Each number is 128 + 32 x the weight over its row's rms, rounded and kept within 0 to 255. Layers, rows and columns count from 0. Numbers have three digits each. The size before them is the row's rms in percent of the matrix's.

# down: layer 3 MLP down (transposed), 896x224, rms 0.062, rows 664-747, columns 64-95
# up: layer 3 MLP up, 896x224, rms 0.257, rows 665-748, columns 64-95
down664 105:111104110148101124132160153172126145070164101094155092124083142064136098122141173125179127145118
up665 108:144144132141193154142136118157110146129086110117084108138102155120127103123175124176159129100113
down665 098:126116105135125160088155114124091147133118136105097155125089098112155153122084112130144156132117
up666 096:176089127144110143118122122160125154110154135100150129077163162182099116170075143167122142154157
down666 102:148132165096156127126124195112151098097155066161140120103154088138093119134123123093101118105119
up667 110:124133132143119142197180114114144107120122163132107095073181127104128109117100134102109127122147
down667 107:135137181137126189118133151150128137112096112119103138127094157115160106173139128167171136134092
up668 091:137109106155167126149115119105160128142074089122164135121140136088102086113134080136177107119094
down668 092:122193137119202096126155119203138170136107064147111107120172167165124083116120078104102130112146
up669 078:140084148077106237143085147122111173085149115157149137110141143130138120143160123127153107100100
down669 087:144164096092173120132129101054117149107139118123143129113173162185100085159136191145121124135160
up670 106:119214144096166088114101116132115063146144158097094150058073172108177094119087087119138098091089
down670 106:083107199104121144097119124122134053126135103190133167098117156095122143146099104115134137114094
up671 098:099138131099170093089118089161093153139107157098061107057109120208102101139123161116153093191182
down671 101:114202165119136162076083127127068161095093125148161168124100160160074115123165142095174116136186
up672 091:132117143106131171117112086193086094142131112155106114157157090150174110128113065164187129080104
down672 095:156118057173160115171091104082115115111142159159074119122166144160136123147112101120081170132169
up673 091:106064105114132123163083139148113160087107100099154166070133200143025126109152118147128102168150
down673 097:127146093127126177111114178117178126100121121063126156139100093128085147062130146202112110152058
up674 097:101140101048124113136071192141114172173131144161083084095167069113158134086143174151084113143097
down674 102:160137129180207160148197148135138111136073119114127109095123202073125138083153129153087094092083
up675 102:088189125113115129099084116155124144118143116130135131109064146107165083130161150140142122098107
down675 103:072108096126164132077088116094115119151145102033125117112126141138152200084180159112107031108155
up676 096:146121145080099113177096115178120133109145109131103142155139126061098099148098063178133128147163
down676 088:064131113084194168135153143110156099076105155103118127090107122105162115172123200120156155169166
up677 104:175062095084205158174081130149090134183157103111161166138104170110188102078109164146157089076140
down677 106:112126148169164102129081070097112111119121179119082123093100131148141201101155125102108118119156
up678 107:139121162066152123134127195181084127084149105126111124107159100063097135198115074158107130105091
down678 108:141086216124162121133098090157095086124142097124141099130103158138140185129088129125122137146124
up679 092:111122158126145121163123101113133143160111098102117081126125154139137090108112070109122084134156
down679 100:153117095145174177096174185119121124123111084113159129104088128174114066092148144128055101107141
up680 097:118143119152140089119141123094136141075152145124158137098081133170168169118103120070149122087103
down680 104:118118133106140109133094133137132117126091119137072162119176162148204204127094167079169163135108
up681 099:109157103133137097135106160153150131142165176081117143083112181128041133123140194151080108153127
down681 098:092142129125137101135092102111138189081122145156140138121184156146098148182158145137059146128126
up682 099:100076127080125155119134103108142058158127083143149152150140147088111121047070138145158057106113
down682 096:113164094010140136103124087162131136114113168163149126121159159161123084122085109155123142115083
up683 103:080119172133140148122127147141106099131167091120087085086095153134125098186120129128121109147135
down683 106:158147162158021108147150154128106132127156124101056129104192087127136131147155127153076159151107
up684 096:121126113141121156162171149050108143140152123115130145082128083107150072140176146070084129127102
down684 105:111105113095067128127156120069154144056115086129139133079098125164115130181139171116141193178174
up685 105:153131094178089139129017175114102135187141164128118131147092125095122086127126139153098141160086
down685 103:157116134127082167133159102200114119094151142131124140100107101146077087165080149137087148153107
up686 097:101169136108080173109130106152103137120109092196103140112156094119153177098048143143148104084119
down686 099:157152076122116100177139111095085107161147176122106050164128112155128129147113153159143053137143
up687 104:118102145117150135157119129105133105162138197074152166113113095134133118122084112134035072113093
down687 103:118144107146108098186140085147137168109108147106119067111123128154116157138154079168084106109114
up688 104:160127061161142125142150104146143107132107100078113131089170151115106121155109137151114143116102
down688 098:132169129160147120139168167176142127087150123159128170130142130083122139151112093084139131117080
up689 102:075130120157197137099116062110140157125121163066179187130123173132117142150076121120072165116110
down689 104:166068105123075132119110137153076098139098121076106116162100147067084149157078135148100094142150
up690 111:149140073185138109149171149174144180145075133161090156143086122107121143157189130115127106097117
down690 101:100114148137123165124152156156107156053108120131112147035045121172176124144154055171093118132156
up691 103:109158187095136156186146169140136125143116093148125189164217150165124173173084101157139145146087
down691 102:131147133130127100118139208153139148135130185105137131156134109111118124176127072099174177143176
up692 088:160147090103149111149151180122091214147096082156137155158129101109189127151105139188100125100132
down692 091:099160122110144154109165147078139109124167122090111112118106152109160088146173156118108123095063
up693 104:097136144131179179169117131142107133057114078166218132160064107172159078143187158141135083134095
down693 105:130092086199133099131094140115140151148127126127123132165069138137127145171103099125087100121077
up694 097:115117138167138063085117129118148158126164102137123110099139133124160169200131116113127115175145
down694 105:064152139169116141132071094123150160180135136124131112141177132098104119082076118134113129122136
up695 100:152097150117077163070048151117086139147115144088163099066136114093167084050176063139133124099120
down695 101:137090099122122104132071129155115127158166077131088135120107071157158102141093088132105191119182
up696 101:138146128151169141088163146173128078155178122084074085122136148133197059090153152123114145098108
down696 102:189137093157102119137147102119019212129133168111112141143111153093092145169112128123049150158100
up697 099:176123114140091097121134098065101126183113144111097164118115165088144129112067101181109142142098
down697 095:117092151147103127151115106161102094124142116136081081189174125133210119162117166096147055177134
up698 092:029155131100151062135152100167101121109109144173139146135088161166139053115144095166132127091102
down698 094:015150124121100107145135112159096139191088142105177130139125107140145130123125090129111158142211
up699 100:132086128087130148154106170118075107113147161185126148113187178125116129128107026166140154112136
down699 096:152162099188142133179130054158194118118120107144162150106144134121159139200132110076139202093169
up700 096:096131127163136129133134163124144149158157183145087142083110115145114129121085144110167094136172
down700 102:098112075114194095109100107153109149122123039083131173121183182128108097186174180143146133078067
up701 104:089137076148140048142076145178183148091161147123077144138082164098126141121140112136137136115111
down701 103:094121127136148168094159114093204122192156125071182108151127199137091141164176067150169131182130
up702 092:138126099138195125135156145132106128146171126082113137141120125113118124119101132131108120097084
down702 088:110141098079155166118128110128093123090107131175148095106142134120114161073092098140140136172147
up703 089:158089132158111116083081102125123137145132139160129147161128133140101137124168178140118159123137
down703 098:125109140078126091131148153144149187092110131149145122079084120077140101164111109072101193162164
up704 102:153177092137054104126075132091129067119135114076090048076150174151105156096176167110100171110177
down704 105:068184121109122070155118129118151160189186092109108126151171095121097150210158153063080161140151
up705 096:140100133103179159154097117131152135021140126128130128158130110145109086161165124149123126154100
down705 092:095139134107174089119086098095124163136155164131160120127149142124130103104132141127140132124122
up706 094:155101101232127165158136152091138118112081172140136094098176117188116103115103122083119149137111
down706 097:112113117119139098097159152122142096157132122172091098131089084174113096133125128137137096167122
up707 104:185115121084101181135063100099098151139188113140100103106126121110109134107149138141136119152130
down707 096:166111120181110181150138128061176216089110097169143153052138170113122152161139173115079149191179
up708 104:115111138115186140113116107127163104110132118122067147182150109129132127069151117139136127152136
down708 100:099098138125117180085138159108114097135171114139117114106111152126086161094145154130180183117136
up709 104:139109135155095112196135138147074189059163152119142082109114152121199122096089140189122060061137
down709 100:091066116117121138125109100112062127126109060108112168137145128081086105059049100186092150120142
up710 104:110125111134124090063146141204139131091117142160128164058156105059150137139139098124116187090096
down710 099:118158119121134126108160122129107175135088136164174160072123065134146092178087087117093193124129
up711 096:117152076132126126125162159119146127120079156125101133118161139191091114058135125101151161162092
down711 099:157114136106192106089128118195159120145106070149050133108122135144105134124090197138123182107134
up712 092:167163104128106084135112136111149132128089084184127102050150101062108117107066174143152106119089
down712 091:137170132146152123129089103062132117179177120107107157165137202094084130137160118147108126104153
up713 099:146147124081094131155133163134060167123162098100107173131138103138095144164080219130087108161092
down713 103:159136154154105114134068163136110086098193164069169121046149131131183129127119121109071105112060
up714 095:076140139061155061103154139119113143084099099156127080121118121122187100137173126040137114113150
down714 094:077129157080115122109168083131128159116114140109114158182130125149131127147112164100080210130143
up715 110:148127149151162178066095146158128098066150152102122132143161168113202132120113107144110073091165
down715 102:063064140156110139147079125154099161133122159121119029157196094114146150166055107100104133155119
up716 093:081172132151099171116086148143125195126119185149169154090098143094190128075134130139138153150080
down716 094:057134139077091136100094127057188123139080125167124135116122114147175115147180134172154089080176
up717 081:154134088191136121090177170087121181178127059120157105101135140161134131138058126079133176131044
down717 085:160167180106156125096166097111093090071096162147140123116094072149152116138137145114190086133151
up718 098:180143150112136094102128081117127185149184193132207115143166130080106065093138145105110086105144
down718 101:120128170160151137122180106126104098125140115111203140156192124076123140193182126103092151168149
up719 103:060108165166132163118092076094109102154106123141143122064115203149114111122122084126128149109085
down719 103:138153151153106166122104079115136085113139116135116143124124112109119133114079079127146128111128
up720 106:143084074159076128137107154118177130130138141096098103162155138104154159145155066130149133106117
down720 097:114058158116075112120130119158108117044150094166073133133102157160143099114106092116173115127121
up721 108:141120126160097176143150137168126060123143139101146203096133142126109033114065175088129141161117
down721 102:059067098161133087109138118130142059099122136120137100179106131088092056107151174073180104118087
up722 092:141121109167184092116127133104146116105122119133189172092098169144077102139119079151076075167133
down722 100:095121120162151105112117121106096140078174067151152179090179123136069212139147103087180126158080
up723 098:084126128156157109127106160168126226096153136090111050126137129130127071092110060102162132156097
down723 104:179093160107162136096143082102086111159094147196169099151149178092115113139117203117065137121123
up724 099:176141079137142080121147136097097079138114127064139122170160170158143137146134126160101140132141
down724 105:063054168079176130128144145111139113148133162129163178160123081206141192143096098101124061136172
up725 101:121091098150161152136175120138173058061125191068199125103098098113121179117099209137130087126111
down725 104:089139146158138133028139128113094099104120136101093121052129191165118174131136111144108135077139
up726 106:144081124200112159103136087111104169121088147107086184135105116147118158111144123092105153147099
down726 099:125103172151127115106143104156103158143126082149124101080119154158107151090089164175177104102099
up727 110:145169094124082092100118162109177087134197108128042102081112151152146094205168161143125121097092
down727 101:095129119102155134105103169128147122154160082117122144142132140105110163150147117191165212089122
up728 107:130113122155152166147094183116057149077118115158098108132126165102148201164108140110121076178083
down728 102:169175086150151099105191142083112112086087089125113096121130137145135171180111112102055161161046
up729 095:163139085134110059099117136105136103164164065046119097095137096140122121092098124171112171084130
down729 099:190157163123097108145152070076146167106121105087128171157157037162090173162153127107131139119128
up730 100:118118118063141110139134092144123097090125138110112163136167163151131147143097095101118101106163
down730 089:082157149103126155123166159141121123120154110105123254130149158147126082148133080118150168124200
up731 090:151178116126183179099158118093132119154122106115067151148122142068141112160119140139166115079151
down731 091:146183121114168120169172086120090113117169090164155171106108095145142160185194144153092148145141
up732 114:174126104137160099166156186153152139089121177154103190124117140127153066154124109160156127187109
down732 110:091093084151145119169155140143169108098182146118111137107080126071092084133161127120142169172098
up733 104:106152131178140050165151145147128121117123156105152055133128134106140129087199119067178124125105
down733 104:119126198154122136169161126134104122115135177089144112091135112125192169118068188085182161153136
up734 091:164171098108138122058081103132187187111140125123181095215130146110178125151077163122109149097128
down734 094:159101107199109098140129146069130145086110114153065103131109117111143083107142193045124187125102
up735 095:066090046119147078093136115170165081100106135075130132162096212084106129113144188128131095123143
down735 096:176175128149128196079141097144128158099132125099112147114126138096122103142174155128135140144151
up736 107:084129117125084133154082164110132153147150122122097137153203095084163081158129114132136116098102
down736 101:109123117187109123121137107146113040174078127061169072095139116114146138105196183156111169122147
up737 102:165073120141146152093121108155118078104072114143140089114163120127126078216165156158154056126155
down737 095:180070158129107108099120086173110111184124123113088097121135079113109124182172140122162140184163
up738 092:176186143122155150201108209144118119102168177115117108148125118074165050096148148100136163102106
down738 102:116114206182171127137141091104203159123136143127114134086161095131167131130128183105134154055105
up739 094:179124119137144110091084120147133151093071096169146139132160121136109129097122117114140141155113
down739 097:175144130141160120200118108084191118161160108131102141152139154136076077159120085129118139126142
up740 090:100141107077146104109107035091107117082149169045156182149115096130045195144053120130067097091126
down740 094:111138137107082095126131121171185134061107143141089137166088174160133098094067156162178111137134
up741 094:157184115115163170156141151188130112107131163150134156142180075140160121142129154132132193122053
down741 107:167158136142092192122162072119162200115071118120151115121167095159148096150163171141073133151137
up742 097:135149144143127140166162127048119148124178141105095155137124146134179118084161119112183120118136
down742 101:061132076096098086176115112112176153175122129144193138157126147143148163084109158123250145155137
up743 111:106165140161119123121179136166123138113114104160162145186082118086116115118141148187090108122106
down743 107:099123124097073122125123113119129101135159104129086094137173077156076113144123130147109079058167
up744 105:143152061104171156134084159129147169072186092093101130032095110178156176147110079110159177130106
down744 104:157177155119148178145131063133122086053164163137064115062138082143140132091102162163110152083121
up745 106:109141163143100111100088111062121162128055133147145104128139149116134093101112123080167141136154
down745 100:132066092112175028154094129107081116128114097108149131101085142116131193137132149149091156088133
up746 098:160149096081111142122115103135121165132119112134179113156123150097087163085133151141087068100058
down746 100:074105129124183150098212132125099159105163142176160138125075109115127144210109139144070131124128
up747 095:126109162134115109105182103112084155145106150093111069125163117117162164126127095199099117049111
down747 094:088136120123159130139117065142062079133100142140132144103103119129122177168127120144129111105210
up748 104:134160096115179127151150128166075114051052137099099204172092133143089080122126098117156166157110